From a checkpoint of a small transformer trained on Wikipedia: 12 layers.
Each number is 500 + 40 x the weight over its row's rms, rounded and kept within 0 to 999. Layers, rows and columns count from 0. Numbers have three digits each. The size before them is the row's rms in percent of the matrix's.

# layer 4 MLP up, 768x576, rms 0.134, rows 343-367, columns 384-575
096:507534481469448483429477554506502572496444481425463476587481451490474509520600484547483468513481519506487491483405480492496508510493499550531512543535543463503556585500494546519474471470467496567481534504548405444560515444532465501581446535479560536534483464485493561481515521451490597483509486491478465438454531431537577437484478467544477476521513535471533509437471522480520480494561452485530457509481536513489469508541509492482542497511490454447522550576505522459510533524537521561535540543476527470523449477501504475511543476462511544565509579476490483558439516482478501504
096:478518494476507490468447517490579550552482461484449545454572575547521457559541480471531436450402515495505561499452550464479482503519556522448548494528568452485500541429457506541477478446523514499487519512568492549532527494498508537439493470454459501527515485523524463496485494536540484515469477502496412380489489420486551547506501508464528517549477526517542501470480495532517510557478475471507488479470492462525478480458508456520459440519561540557585485479546533470453495499575523384547467453459548534563436517451522473463530493507454534537529563526522512503464506554462571477
095:488510508431416488474519535504436503431469506428533559529505503579497470503513459606466580551552482485506566540449581505493465526486547489500485498478471522560502492511445505579491517492500492503487518472526576513480512510478461545551415426514516470474533538429495481547506494487492510549556492428516489523546532551511516488509498489536519523450531492509515545518502510500459457494500483455490489464442517467499510550445484564490500434517510522462524540457520481468527431449471527486526486521474500471525499598466455490507549411506537445466497525523466501452509439511430388505
104:427545448528488468495538514524531447489448529550466544551498482568453512515556527514517524530448525501509515447456548496488549531521493577464562507417556420539532493474587507510466499477507490504496449511512449499469542540501495485493529558546487481507439477521537520498530435420594522527488544479493467499513443496370549480513535516487474519496482536471481496420504564471516450473533529456578487525500548493482439541553574535465440452503551506481481450552581531444411485604419525563489480445520414545599527538550449507530509511510554418481458569532483462585432448529471503536
095:509498505541493544506510523527498511431481528489525508533492444476497451512548418531496480485486527523480498506480501502483495582504410465447577510474596529451480553531492444547534480463487598528504494453556477547445543533606494522493507480402502549520490482458502470507518506486499457619530516479543523507471468502510506535521523470477431472428568471477476476468433527516473510509523502373440541456533495557518452531480524461466475527492509486523566499422501460508463455580519486507499543510535431543550511476528463465468538515551536480497513471514498523536476596502502534544
131:443479535503458547545489497515503543510485537519508486430491487488474454464488572446464446504532445478465456491537466522468452472507406537516553447476541524551505441516500549499547509479520462523515470453498511536493518584489525574534549553540485489459451548512514561464535501508571544535501550439583463526488542441546485546483469461457498535511485485490506527453470496551489414443502520592524475632510473555491499489470512513364497516465508470567516533458527479484526520495456546543476517462539493503440497528522537482446559464471461515502548483515543509522491527494471485560
102:497493520454430494480463476437491527466522534425573520479551542491445568472430457516541561469535499530547542591436468492495520489503481516499483460518520499451512449511497488539480522576468532498491539527506511501516479562544515479497516492556497468538503464444512483470464476498545535536431489550562504492534550459453514501422550483476481501507481475540470549497544480497512584532441510517508468507402589501489496454520461550557521510492470572488565457473473526505521518539511528516406449454570483504490525455456496477487468575556467576440416452503549528464537446518499513508
101:539563552600522583527411529447503512497483529563523494495476512496549622560426442567499488600585532526540475472439529485460483565499530433562495507521500545536428401473505549524478466553498521536561439523413522501551493532444478590508465449562477498524556538545510511471505519462503467515563454471498489500508478520520519537563482511554507487531561505541492557493468507554514521461502500473495486422505464566479506465500544561470535519444526453454468398499550494517480430547379585516487499512485502450521494538549527520539521524516522599481483493447539422507530476494523485490
103:447455473530495411454464470512555477463460534466436558496485514524512507508491545494397538519501521531495515511481515495479537514514445543425539481526489548514460498501471472486471515442500566454445545539509520421584467513557546522568469435542509506497465574459489552528515473524497518445461463511506532447523476538543444564519499504502530457564507453515480503532421545525491500547540484476531534473464485519568535481411485460509389461474495492552501501515502543495487521550565542522520512588598518556544526456451497523484457437519499579521488562442477462529517504578526519477
100:573464561497544580500500446482480481504453504565519591529502415486469446506497564508484476528553449517504534505523495495566516465512528536513614505511434482539489534466482514479451458459528501498519529526500482553505509544487494509538507522516478544532522382500470518464441415482475495562445562529513514461517582519514488511487485494474469544525552442518511535557507507470499523505592512485433457475433506502495494458455528421441498487521490479514522510533466493463501496568517587448487494438456471457563446478500593545486449554528440529496607494511454478424533466493495496415
096:531525510527538503459452438547490592476547491553498469413509511545488451491452522523482541611529486470489525512450511511504557553564477556511464489423515531435457528554495476505510545501461499571538453520485527524466496442509478489556474501550478540523529480444547536527532571403520501525483607491468510535505475526473609481475589455503453505517512497414426439491494470485516460540442489484494511530527482458474519511566553496552469528507522486463475454443417532428454533529544407526524499421520497492504554491423549503609506430463473486475482559484545504480509453513534528501
098:462516535494454527482488411484510560486530455452496523516509454437462586578483477509495439416479414502488467480466554519510498520525541484488506484503494566564494483450470536575495482543481553516527556503528581477464460475432578532489489484508528495564444517503494467472496500519450519467435501449511489440530554441519496525489472439511466515500436544508483559507512465375542466530482500553472537538461494472482525537491493526514517484534496554541497510513470498431459564530440567578521490544558480470502468472575550454629505482473478499504467487516511473504511473463526532477
102:484437551480476412557488568503431521510541551592538503496471506508470483501504439486509477464477493507577535522490479486563589512514526504501541438521532478469429425485507440484518501555543475538467489489527521484426507557491489466479516503485421521485510501438489464521483448509458449478507528549493488431465469527542511462535511481524504447535483455474527539464509483485463441501534494592554457493500500464569503528451486497491515491455466438540522484484494489525489537526499609456471466499593442483508532510430492551530471509526477470430475499526477444488554567429521515561
099:537552424500455542534506473486479420396442514532384473520561487472452547548443564484480519535531515437554482495476499497446488622520482389496506487527547432442463484535556516497590492435494446472509469469559493509527454516532521553478547485446494570542487570513487536477417495485511507449515489444550490544448524520539461485577439478511506484488509436487490449459492539438454498523538467534472544574426468510469498473520465506514560513483529479482552435458545480549456570445505538440468520527457493506423500523499469470554539474467513435510487502495410478484491460491523530511
106:509533511397516500523575498485528433480516481443479530434471553445515483442501454477561565482550528505573479445501482512497525494563499480474503471476561535501475490522468462435478494475524587408494433516509578557494528480509474546446440531560563501543532550485488534468469474546493468543470525455552489485476520432469478503472501537400522503472564563476491568498499465477502557475554422509515481457524486478447487507488462511510511512489448501489557558449513479500455452499471516457523492556476505509550494487504584563495471487506526531528472533511483464437522451571517509473
100:454448468483469442469503490494468615465538474499471546528531560557474506485518512552582545458535554489484516476483478489543549486513536526466451530495534531470480549473525484446469544507551465542468543515414542521511492465448532447517520474476468548510571492527525485458517475492457483488498490472515524484444545490511468557483466536490542492542553479484485493549467504483560505487490491451461518465572507463532484536494505451461539479491452515520495458531449482525528476461382401475432467498464448455488452524509511522480543531519500512462442501520503506442439558470494484498
097:473515463493489513507489519635462483498539531561532490497477462460529515479493487512464488496450470455543517504555433504468471441442460565585440572451504476473494522541435515485518587431537485480483471486520535429482536501523493472468516544501569473505493527560507449511479424520471455499527544538512489544491489451531499520506524434541501488493508521505457476438499449518455467465518514528577501522423519568594493493516465590453474499472580510501468540532519529511510499477498534540549487515541523563494607444554445493480482519418494457452521542492503548510486570503467557524
098:521514468481506468528395478523495573543527424507541552485526497528543537530448488470522522524442547459486460493506572501556504428491556470506447443477453513550498509450528526524469492463434459473529501558477395524436426468506542489486530474465525487471488455490476507480475511476485577424532530462497570557495520514434554526509484540464530518441511453561527486496482459480521493527581513518462459494542398506491510510473549525538618571505445499466511530506480491500485470484488475443522489460512456578537511520463503491499502502475536418544479484471475434488495456629539505539
098:463473509462464491469397472566501507539477505505483531411462532540479501598492483539503470493578468544525484439417429510490488482501516507512500496526522392514536454432508502499491483461511558404477544589501491541568530454491438544484544462548491511465555525468499468471477526465503509509529467487503476526497486446575561473440436465530516473475478459510526501537486522544510515461545441506486465546449519479489500484514432534533486468471536489391568472570542466506486469456538454512553535526510493502527535468576481501554516542476519513507522452486428506446485492495502486556
091:486482558493561579456451489527472468499513544507421499518458530451476564450453465539552475554512502521517499547594553486497437541492482478531450520491502530525566505437457483436507495436538541466433459523522464560471490506521498531554463504484501514501406537567482478500488526538507475437455526444520566448414469526480480480456528450483468424461456462495478505546518545538597449537527497508441532539546477525482604441552489467481513438530514514452405490483481512497469518530534497525550517441533407492489499511513439521582568486426430517503510538526434486515458371460447541410
100:456553514493469433483461434471494496530526474561477455473442479528489506531531478492438464449477510469453458515563467512456519545465531495477505532478483557499531496455429514473436518490528409488587539474553499518443498496483473453560474432482523538480441484512519532533446478522481488507558504495552475543483548480527468487462479437511532531561437513457501567550528518543477496533511461524444505478564474522493512439559513512510503489512458456561431486495518461461442489419462427487523497522517521523501482486500552511545582506521546447468478469517492490532463418484447519472
100:491469509514571524516476553507473494472522467487467490455489507482524518496523481520472551433523529495506570534569440506468456532557449519523537501482523461482529538469549543491427528460504480536505529478434564464511492454462442435533486508472424443539517547449509547530442492518398518473458475502471496420564526499543527522448436528510548488491424501495432389523457562532495524538514500505398483450585526474528481460447479452555507498529537510476498455466460511511526512499556527512530518481533502439525500600480467518501570505520488486588483462517596511552573495447543520533
100:551489554476546539518507506468571538512526456468509462529535495445497480440534561461493536583549466486510580504470549493494481421485495457470475460568534550528541521506504480479461478555536557592539539488454510520564508550428481524552551456479479470537477499540491482461466507444483400456519472504476493427520534520547437516487493397449522503479557458511455561498463438494462492506448507481490493433499517497558543507442542515534530442465508476457477534483480518571520534454443499522566415478524537504558428476422493534499597528477476445480524570467559525503547517493514538490
102:549501500485500500485477468538484531537504490459515385450457481389529558493510533439518530540511531498411493531503453494458482492555521525526497464563538511519588490447531460503523444483545448423447546544453524531522444495512512488485542504542490509549582497494500501527539474519433530496565520483497554497500561446547505442504437458530547507512515503507519439497516564500534493524534531488431503489491397360527413487533515546476524543476417520436484608504472510473500525385513472481522503500525526520558545465589553540459439459485464515468481520495522504485459484522478545495
099:471597487519455507518518554499469488488473503496518512500422486488442479494444499523488500469535524489492486473538501492500493477549438468463464507521531460556429430520477506518459546518475489413452469520473448478477606495533511478553459411439530517462585586519463501542411445516509476515461566563435515521430486468468530485450466543510555525450480432515505466482503542509435501455498561500493493519468493526429489457533498506493464548540431450495519530470534491504569512526527557478483568497489538507469517499529539478487497472503546553430460505455534431462471529541453438514
# layer 4 MLP down (transposed), 768x576, rms 0.223, rows 343-366, columns 384-575
099:486496518550517493506381520444497542486455485517545540472496555464529634514489530476580446481461552487535549472486513549536515481509442475483424501480533543465497477541457494464488528461534489513468496512469478537415507511450495514450481495478522552583510428536505440477503491457610473460480462489501509530434537571478529551515499515519478571498496552473454547411486515406534446459491505557555462468566554505496583466516521519533493442536496404458482581605493464472562496471521527566473575477458437550486502483475496490542483520432555440497458496464456575543480519441484508512
101:471502449490512462521485562583495511529530511508480468464524483488517478541559482518519460501445525531528513497477528351471472447536500467454487514470489493501540472499488505501452446550528581448482449419497471496505480504483528524453509501466446518502555489516505530508578504518466508482465471496502514479527512580508456496544386452463520483464419555498539464530607501425531516499527528443475498473482564443504443499502502491452447495441539529484566504521576524523480518477483552463420543542565495505515347555484448468501479456529487525484516494499546461447519465557518511481
100:496508503616557510513488535520468485470489460490574526492538504487545560533466540480522456440553528510530470497501484545498534519440581519444520533506499512595613489536479513507492499537554484406522542546440458478506458504541477541521499478520510473437491502510501446431514482518453552498510507443524491535455535580607472487385495430475504610460506475549501534576454517504483488540430441466449500537494509443456500522512422489555473420472391480482567520527471500481445430511456441521512527494482527475452481485480449506499470514493469514485493432431450468486496497462460414490
101:478487489491490438476490462517514438450542432480546484485558497545454452470516547482505511507492505509489508494540590528432456436593428572471517554534451490449568526522445552517484509478435525502527436540506525476521505539496489433451462526444527508499471502494522437551489522531461504403566574498510608516506503524487452445562479542530531510492524511509525441449515479521484445518473504449601544518461503463482512487484496420450488457502571497457519550565470542547515520529376514448479540555493516503457498439441533497548542473460471522554445493601485465435483509485485493430
097:427442560430482500482437462509531485463549488406484495530530545527512450567538537594475514488514496501474490543522428553456546473471417475535442502531448527459530499456410526531507422481466528563498459550521534489464415494433525506486442465514404476532513553563522474443527460524507498525524469462474508458495565505584479496495550501521562471470574467534579524489533465469474504469498537520508463465511570487428468435524463541458532490559489445489519493574415563482489517531487503510571503557486456531564519459498466494492431461513509503496528517544473412466516524476419511576
104:443460439484478521484457469491495554507491478521536509510537501519495514496524565460523472500467500496490436493542516000527526525511462497509529454477503476527503508487535512502522444497469423527469511532490518542469488508473517502477530482550506460488468505547502513486500537460492524542542470479481532494473499506521438479479499512497500496543506490502496490492490547520507501483491466480500513490524517484556470478505445501520477492476540544477498484473509505494525506498525484533497477469550480472482539502486483531506489461496492522526536509495489510498511497527508517501
101:527560460509436473455489545440478486566482564555518566501509455489474513414496555463520521535479516506465548481515555411509523508443536493504505424533443461546504488492497479476538407555564472542482540508487507463504467559516465466481480525542531423452505509501476455498543477465572559570518453457556561526458582567568591466526525478457470493574530515556510510531530439546513499465595538519536537514492451569484403441462517489492512562422551542463544502473486558559558459499537484513537482509440500589451529400429474503517520470449526518544514508491497529477498432533510496544
103:459562518449548514436556464485520467510487553488528548454479604510512546510484502438493542498536478555507566502491509590472501539410500510507493505496524495510578462496521409498457578506465534494536491533494450480494488608512500454498492479473447518506511470456501467556574540501491570492455530502501505556505516503549480540539537440451520487445485543522540483497471505477567571524462496524575611522440472512461535471473492500453532451500501514427480414469519508459443483506581565477573521517511509582406520487556447513482507570517473480592527523501497480494422560544546533500
098:545422489551540551483524464499662543505548517491570465568475483529444515490525513521505427509511463567416455535457458510412432480521485446534551443477475458452489512518498523474456527549512564543502527553457444531446482459423545518583433499453511524527466482503516514513513437402506475464502520576494544520559480491461465483490541456590437487503464477458430499479445505570460525536495512466531478443461519474477531485522438541523512498501557535562467456450538474547528487396517369513483477444452520465449512526519520554468533530510562459535502526495490435466463449503504476533
098:451495460499475467532521480580423496422480513471477531450493459514492489520480537531515505526540569514430535480518445529503502476402493485390508567502528523474490474506558446529460518504534513536480553542450467505522494588475440461508490524530475455461571497573534589440482516501508516439504437523535476485438440499472546410565514570407470547473471441514472444511531439437556543533496471442471502444536412547563443505418438423530554521493478505480428502417508474560507505445528518463456550561511459429467517496513501504507521519540473637455522489502518430425461504578542572509
099:537417456511463524454518461557527493481509510536603534496448505569518475524415552511473471494545504460519476498529445538501505501539450442531454518466453543513514535418509447519505453516461484494506552431497543468518481465552505491443449442480500495454548521507404483460494471418447501542510452447536513505484508544544485444537451521551523496506587516508478527478476529478495533478525505456482507438521467538519496516508484481423482513485481420472521507493494505476519567514451516554527486448481456490464468528577477509499450474537557502531494586527539476502457502453545512426
095:459472512573448439463471465477476524531498579490487498427520505526420513446521490487498532522485582550560437483499470429492520487500482470567481517558432467507496537539510524438450458486432441571519504509445505545513537488578391473447507503463546515540540480547463519565482502471458497504503471535535505537526564502543572485543550451554474416507526476530532497478476475482481442458481513498542475479476491514454559497558453512446566533518524510537444526479545491526504439445544552556508498433487527540465486509516553454447468503518512534470536439481496513460492492500431493517
102:539509514527479483465520463465468502551491568458503545416585543516507537462515468481478475424441503502435454404515497485556509497478479567456543491441495524459502554484575401479464515466536536533410494471490483429539498468446427526568485521447530486472532448482555501517484441444595537499513424473579552473444440544507425540485509544492452515500523478485467465502498501461469461491450534401462553554499500502502418503553468466513493549450564473472556429461486557498519517533526498493468502536537514530521526506519424512463432552548491530468517464525542451482508527527540497531
099:491439450478558485543442495530501472538473490493541518505507514512490521432482576439509555473503502515532517515440617587488545514495423502549496498557457531483609516495514458550503471614496444449540439456545436502551452503545431523435479468477493476494487519504569505551443474518533412496546521514499591495496510425444556503502523477632422529517446580468475493501510488454481498530463435482446460562480522401534443527497516470526567545571521555521450480467512438492495529486487527457418485502497532529481586493533447494518479478476494595531508438456530456546505465546437503548
097:496538474467502485501493493449550502538474475519552478521464557468483506500554498497507523464531602526527498493470518342481532437529464490551541521511578477506486441494437594542545505470471450505539519427502506548474449547448563540577495528431520482522532517534474534458481494520495475410459573561495517576528478474476496513485509411508476531495565490477484517520541569477493448501528571497451533535517547486491504483423560590479532446474506545462571444472524438460485491462517512549485540549425505465542555545490584501519484505523547557463464477507420461545507529526518459520
093:430503532512493479491514428572475529567481501466528410489517449535533481478515487519481422443535395523486531501527506507529559487541497542489523544499463488424456479561518543496558494462494559496464579550515525573457525460466490554461468581519460523496578599554506515522538389534495495508486545408540473429493534501532440442492519503510446504509461477505459439538470592453484465603509485550461482544522487530474468415483472470430486515497497527450601509524541469476484529507502491492513552493490480464521502548425501448445555453441491482474504524452504479520534509500479466515
099:582503476485540483522450422552434493496477553457478539470497490519462482498480478477497523504498466433509535412519497486537505557492523490545528469546477501461441518445523480465497460563510517487503484574503523467461491477513462530464503508458472417600493485430481513535502544471459496492524505536487619478517508495409469529450476535543461523474508485456542613454458438432538524496536529506492558542531504474476528514518545529468466516588485433467513485504528453540536459483513489502543500481512456454508460462530496524449544451464553519528476538511509443472494585511450514545
098:498489535452546484531572502536471497462508511473485593508455518483395534546503532501512493516516422563498508441468556556473459528543523527582535443542535509520467487445499537499490520463558503417541546471490539478480464523437529544530458538468561508558501577520592527578570461536532523471508433429533511479482479408475598473518537539437515536489458488502533547478482449536425502532524527436454512453469473548503474497521499507527483543480483426550504455499473536546497495522515554471471561481544484524469548449532518546497480496517450468494505482533459438460488441422484502494
102:486496498548482504571536451507509527498517514534532484522518501447517511531502466492514569438428533452529466478456477590514527457522519519504445494498523524535524536547553537446539518544547486521520532460543490420464428511478529546500512572501446566447479460519493456456519449478592497522546457527449439516572447580469488492483526537433461499533464470477524569504575538573489533504478497490521507514566498494486473507513540517567461476493452409526406483484495466482458499534492518543491553529512391539512527516513578536504486528526535465519544463457541549466528551520519516462
095:467550520485560466482514417508550497538478478501465503511549392570501446559472481508528532473488510540507563577429456355527561490455566441561541490501514501507551496584470531512472548538485456446585539523514498520464552469426515545518510493515559572548514579455540494391496469573511518515465530481522480501427502491538484509579532583467569526482499461487565549458528536464508571478543548538445437550509515477507550478480579450494545514484473524458539487485526509515529531514458466486483479556514514478509489542494445486486486526546566470503556525484498517520532519522457526509
101:445511474519489533522519568547472502516492413544452561418459448576458419473474479420560425508568486536493422523530521496442493573531476563480447539460515503561417499573517466501542444466484560519489533476566496499523506477570450466584458523490507477483473438458510563398536597497462496516535513523470524534485520470467483498494539538496451516524572502540460488520477607545499530543509449445468510480442486522552515514516460466472429449465521485469511450584577519511513493462490504498528547510467508482560560501547512534419469495544522575448536401484451464542469509528504487566
101:492507470489494435473509452544451529464462526507539471533483504507553442569495506473563451482531556521492492541438531511498517471516543512477447465547481528476441481470519478450569485436540523538447474494469424524545444505424472510447527558526527504466514544488510497508466492516510515500551543433462464486448546492471460437491531526437474470525528478447493418500427421441504493480513484456478509480465456485572550511498519402522553540532493553520510486531454451476562548536513474518528527522510541448564504500504524433441478504520528535549599556505512522594509433475501537533
099:520477519479494510509539491503502556461518519532524491466425474505547551519489522488471511510505412448522476554509463554471440548457472577475472537564478490475410498508435530445506548471502512497523473589523447510501468538508491509445554524583511476515609503486569537502481546533494502499468441493480563496567510525505534534452579495431486510539538441451474499519567481531496544517497451474449473580457473470458536514489435499492567557536518449551483532493440536491557516466547471416459530450477498519424463533464521554476483427433484512463532554483494558548486478454541496454
101:521469483474490504446570473476505530414474491477495508484546433449476525535443575521520530530458498416522496494481463601545490482516609503525465535527549461551465503500465506509502466500497572483469535583499510508449492506490518510468456540480451470477513464459547477554482553498567466499504458559513492426467467550528478515495496506480501561495470517520498512471533361425488563484529539500485432495475579487457508501498487565592467466481502546573493466538480539526466465475542570525514566511484475439566554528524558529467528484533487532603527502456497492485489529446512498526
# layer 4 MLP gate, 768x576, rms 0.128, rows 344-367, columns 384-575
098:549485426456471571545494401485487478501509509582474510515509490494508477482533472517432490450503495459446491480564530494465513478517510447513498520487508597488542470535561520548563510541454488508522522526586533458502488518564558476517444546562527479553435548408519586514467484521533540461444562461611531562422537498455464528421610505545434498471565468418505447547482441458516501425496493526539518509483486485488543611504521524449496543513507461459453507529496493481588533540527430529525416558453484477542523539515521502514463491506571555493504513466448486491531505471436491496
100:467539509537531542464468515546461527474466473481521421548499565494519562520492542507532532518559516509475467495486433489596556481503539415457459565527440519554501548599515514474523458487523503494479562494513460517509460494501492512513501538504520449531542556488561469452557463454471504537571502528594453526495472550578478525472524509507473466546501530504524463493440534543527572506504515550420487521479456468481542530448496485548446476435448459475541521511596548443457422502442455467513472502505545442452437478487418458516508553446540473507442477466471451528521526533516560450
107:490503512478493521491458547464474537489476583451528473450473523498468472424457460453502452536521535544494489474440476510478429538467499442548524490507474530494449602518479488450517501513508540493443504467521465553498507512526486438540520487468474436417512540521562457399503520560490472516521452478442505529482432477472564553536526498489452528501492438500434536504536482440475557539542452467572543519494542539537519535454388517477524514430424498500543483449478448572541490415576480497524439546459541461474522483498508537475486503496484479474571543435498537419476477476521536488
092:540521507536492535519467500525532448511462516497576466459444505546497432532458603493461556555485520463488458499478488522523484497546502472454538577503564531472529461560479527544518531517499511539505497530512502500503525539465505497467554439515521547457560497467461620466471474554547496451506529506529525509591466495432522487535546489552518464512509547460473469535456564509523494481461506536510533536512567538487490473437426457528470501578505459491513534479473548472530504513549479446480473473525494469529484474535481526578463470538508498546598539519455494498445456501516503439
118:539529500469521450518544564514540471486541557507517473539515563489526539503555463532523582476492547493522475468519470528576493520515544479501454546522390474514480527526507398474467554511479505461546540550449432413507450427497444439529455480484518550560504473520487422506492532508511461476504466524433593450452482547456511450515464499552521488437560466558518506460520458450498554576547476444483596451444451465499552559512464494540555457547473543428610474513477487547520433505488501504533500546468521515523441438511511504483483518536545539476476508506487517496480507486558440464
104:526523443445490418457438494526471482531537457521499454494581516499530473479527566541511468531425431617498540513521454515565486500513575517524524490458515568497571547426547525520507571512536451475504539398490506500562470557492501455411450474491525441511475484425555441490447514565551448498454554478524465586490456458457535529459568492551508510515500493564500467480517511449518493435514494502549578525461474507508531446444563531450516513459405501506495499573516526544521523462527457592547453520480549519454506524430615497499425558516555560451602496500547504517527475510586506517
100:526464519522485451522458529497564443576515433502558448484461473471540478482513442486520476525501480432520504472492523503501539445481518425466474499542467477410509487405479543459502559497456496509473552477485515427583488500508541503493507525452520465557513481501535564521488531552500481468540501489438514462552517551529447473470471459534456472494392532484496547520565471485518513484497520500495517421528435516518535420524456484522483543485542457516533525508612494451524465487515531524443452496559494479527450520498542567426480547574449513476501539421442496569540492543409493552
107:537501478479507464470445504544540499511530539484543437509492543518470465605555446366559527495547475435544435483465490509498541501500500488455515512483536534518554523462553535509522561508579411484549494484492531505492491482383541498553464436544468433473496447488503456556465557498436458499495436471431494529526500567539551526552549535443458448541437477468561514487522519449462525524514470543471476546509486500520493469462542568533497520522461493493433483519504512514484503454436454507536467529558536517531532522509530523464466509475453512599504471514562526489495523491416537519
100:533534430454402482463630550520447499416496489569524512485578407505481477544456473419442516507411486486493485533444471507510440466463561536549479488483443444609528524579552539517468469520514547533489483475494505542483509539460517462474431490501431473456549456486526469506449426475533441543448586459472549487558495486444520479502457475480488477507498565471484440554522502455543470517465495469483565533537496496485477453573471467471526443477477486544503473549504506473517525497481551502436417474475517533564535462458503518472506488449565465536535398453516521515490509535497533502
097:578617510498516503477490396518472475527559557463538438488449463489547520497548510521505522491534500549512517493500513494437477455556454522573483553512510500576514488526452517455422498494512480466544449452552548510519494490531471545492587517536550513530542425432499525415542494427594502586553474587487454481488455495476512498533418512447484454515502544438487535500510437498568459513502524531503509548541525483540506479464509478465541558545480542490519382415410540529557444511427449508493466491494541479504558557501502475499547529460538464388488477487511569544525486429466529559
097:536515538456434536528442463458517446499574430496457458505500473479471435529538460533511477494518477499577490573468462516595540474544500514500520498491555465550547478509468555506463492489566518477517583570521490569467527455515506517552612524492457568547559571444416553475483457511432447497518489489493551505485580522453459446495569469514465484428467575546525509530502514502438438455464496551531515474434505518573529442514461553420435516434505510546454551487527550412576504545546514581477469440497555426540494522474586487461490507511500511451561512517546561491501574417521461540
101:536549522479513499522547484445517525538530507568526472557530495513517495497431462475467489512448501480477463455530509484459536432492479492453580455486461526477450554456479560476504520551520508575510543507470460467535491527559500506497396489511460397492524450472529543512533496527498487484491498487477489424503493457533506581497455521532476494535520492513521512488436517466566514405497510578443372498489438518527522491476434432554471447469575441460523478550516491469512499558543524495525500479466541479402486527558508475496550518536492486492512456542550485476548540541469505459
097:517576503482533490505473461444524475461540490598569497496545441527470516450467500484470461552488509512504491456506522499454507433544536448463527517492521499407498515590508547527472449525493541574522489513552543400477427479598512545474503517497548464497497514530479477561495445462563477552564447504542432447557448534512436526481484415504482514458471507531514478507577500418550439552493488463469491477494563516412493428494517517512554576528512544555535506513573540446467545526544561452504405498472510449492415465496528486446498546474463413529520537517538536516516502497499507540
103:468465551500558536593478500465490519498511535504482483488487447496478399555457495530489544528465512449492469509537507505593509510456486473445561535540468471573503534503504512509471446486488532544503549519608483537429481540477481449513543558522429473541519442492460520416485448595443488472498482485484514554540451462507552406521498492594575563507422508464425560583428417533534511452495505590476508506465472519495471452526549508504487492430484500483446462473482508507497583468434525528563486469456546496525528482503526511532522502379517535503520505475531530496509505478510516517
097:406546524504507555476492490532525538529521532527523513473528490462480470470462548513514477448436446585490502496530516502513476466438450492429606471445469460539483502537516524468568544548598480450494538515577474515519481489527449461529525525498502582515529520474569493503566478527517462451539581458534534455462491528551504505483467462439551523503503534416527557490505486526463433476472539517563494484433525439462516457494544474559472544455527472532446522535520526477450534487494492519551502552546463522476465521495503428489447505492450519528473483468498589538552517500439481541
097:455455409531563481505530501459546562448569491528493504509567494532465442491431449457492491489570536527496477541473431506531500551483503469499590463529515507442433459474510522454489518487508499547527527540451452538449426478536486557448525392510511448470581535464572511493453482452537479495418445576488486595533578569441551493497445543498514463523519589491528556476483471443473584499503468470506557469567549433547498498513459540477529543605506482458538483451474529553482565452531487509419571540452484501534558464549522479515517567557508547582469539542519486471541468507496567529
098:437506491518448447503523580444489520501487492549461464495536540542462539407527438423455490473469502457477532522488469494542479424501504494487522497493519448524573475498513411481557535506546572425527426534471514567459530511485487498418483465568465527454475605541453442445553492557535474531543413447498559542465502485521517516483522509512500529504445493513504438491477478484546474454510540525536479541523588433485533515483469509517542493569517515496484472498404577561514467490415475480485488499466494435458449494467554475508572515455549569494473558563530533565503534515478558525
098:462502488492485469557470478515491533528495479511449506483557465411531471497522492603449429457519621481522455485496443486416512556530468439517499525495497426532483463486512529515555440533441463515499516535467445425497506546386502522482568543540548492520471547525435475480487428544411531497467503534473447465540499499518517468471463496493492491455488504518494451553444475480459488547568438577493462443426508533536511441515475429468460513487509511466464464432507494498415510506493470413501482481486547498464559486462509497525477440456532485482562406541424546500540432462475483458
098:518523461485485479459469473428503534459523547491550489530524445522513502503545417523484441466482489452472543458469470479503548542483459461519466457466454496409451505508485542587552569517482510503529498517462534490506521482540468443488589449515476439510515515479476446518478460479492567605538549454539452532569437495475511437505545484487483528514487550455595532423454513505521517481532497472540474592520516381535494573460532491430507424478527509463519506521515426561493474470488509463485439509474553433468540444495499525471509494550465511546564416562487468409501495485497522554
103:533532504497495492459529412528451444567458500513514594535460552482488500514600473452549477442529504528584522555508562481550470419525472511504474505487540466508511517468512459435529447487487498492517524454557493462589532512522483438556505550461562500483479507573455517479503578499467469503541535492501534512475473513530527564501499441468494471560498545469491492521507417502537509516528542433455517476461478527507470543556514462462485424504536488526464437471563488503501508423487558539443456539528494501457562550560556495454555569480551500491533518454477496510477467502496516457
104:508417550490487517490523543401562453495529425509480490482472596521461482545534554566420500524563510472515537467488490482548484451479499500451517559509571445535521525474512510519472435492490478462530466526465437440517476550535430406442556486457477422544540510512571564464514584490496521462570460488499475537542475472472539529451423487555533498561505569542465458501457485523522501497461501486464553465544487573529544520463505398446523554499535509526550492508471481475464498510436483548588457496559474522451524408501542484481570593477515458608474508465544570522480521479427549473
099:483477463540415467554549518486523580544539523508430452553545441511515437551550459518511553569522451515477481530497437495545508492526574533357472510546520507527470527527456456555494529503523564584548495522493590461539384511456504499454484511486436508558428498482499523490430464486521484519495418515562454474474543449526496461529467452502430572441504544532439492467519478512530531566485497499446542492520544476469526606463526474551522464511482491504573543486451511467472511500510474487450545572536565511524471416508555504519541459518466482521527525504508460442507592519505527455
099:473525488549493575517569445506541578545448527487435491501553538459489561568516502511523507434513525459545491473418459505508540521529499465469516445546549539511458471557500527539484465528458519472566519507469494456483488484536527505469542453457484431529486508487512496537509535486529493461467434502405551495525454555447579417476542439567524527531475538477543599499456485493532514482496507486531532493477570494480525467501454517507499502556489499448433462503480570506459514517483438482528519501460445497468456481513539401452489475561552474367446519583485439516459547466501478582
100:436533503517449488492504524506480509486453472497477530488477500499473421512531482559541506424445530549443426517517504497492480516473512512491460521483482504497552515507508521492516429549532497481447529461564571482597482505468493513557443500471536442404452475472434474535518492508529462495518475584539560523453482554489442553542523484556514442495470602522536561440472604502448513491491459569502461521459429435491487626502530504537497480509539475510536545557457537454527559482535472501449502461509421482516496479528564432523474487465501464551503564507505481563493448417496429513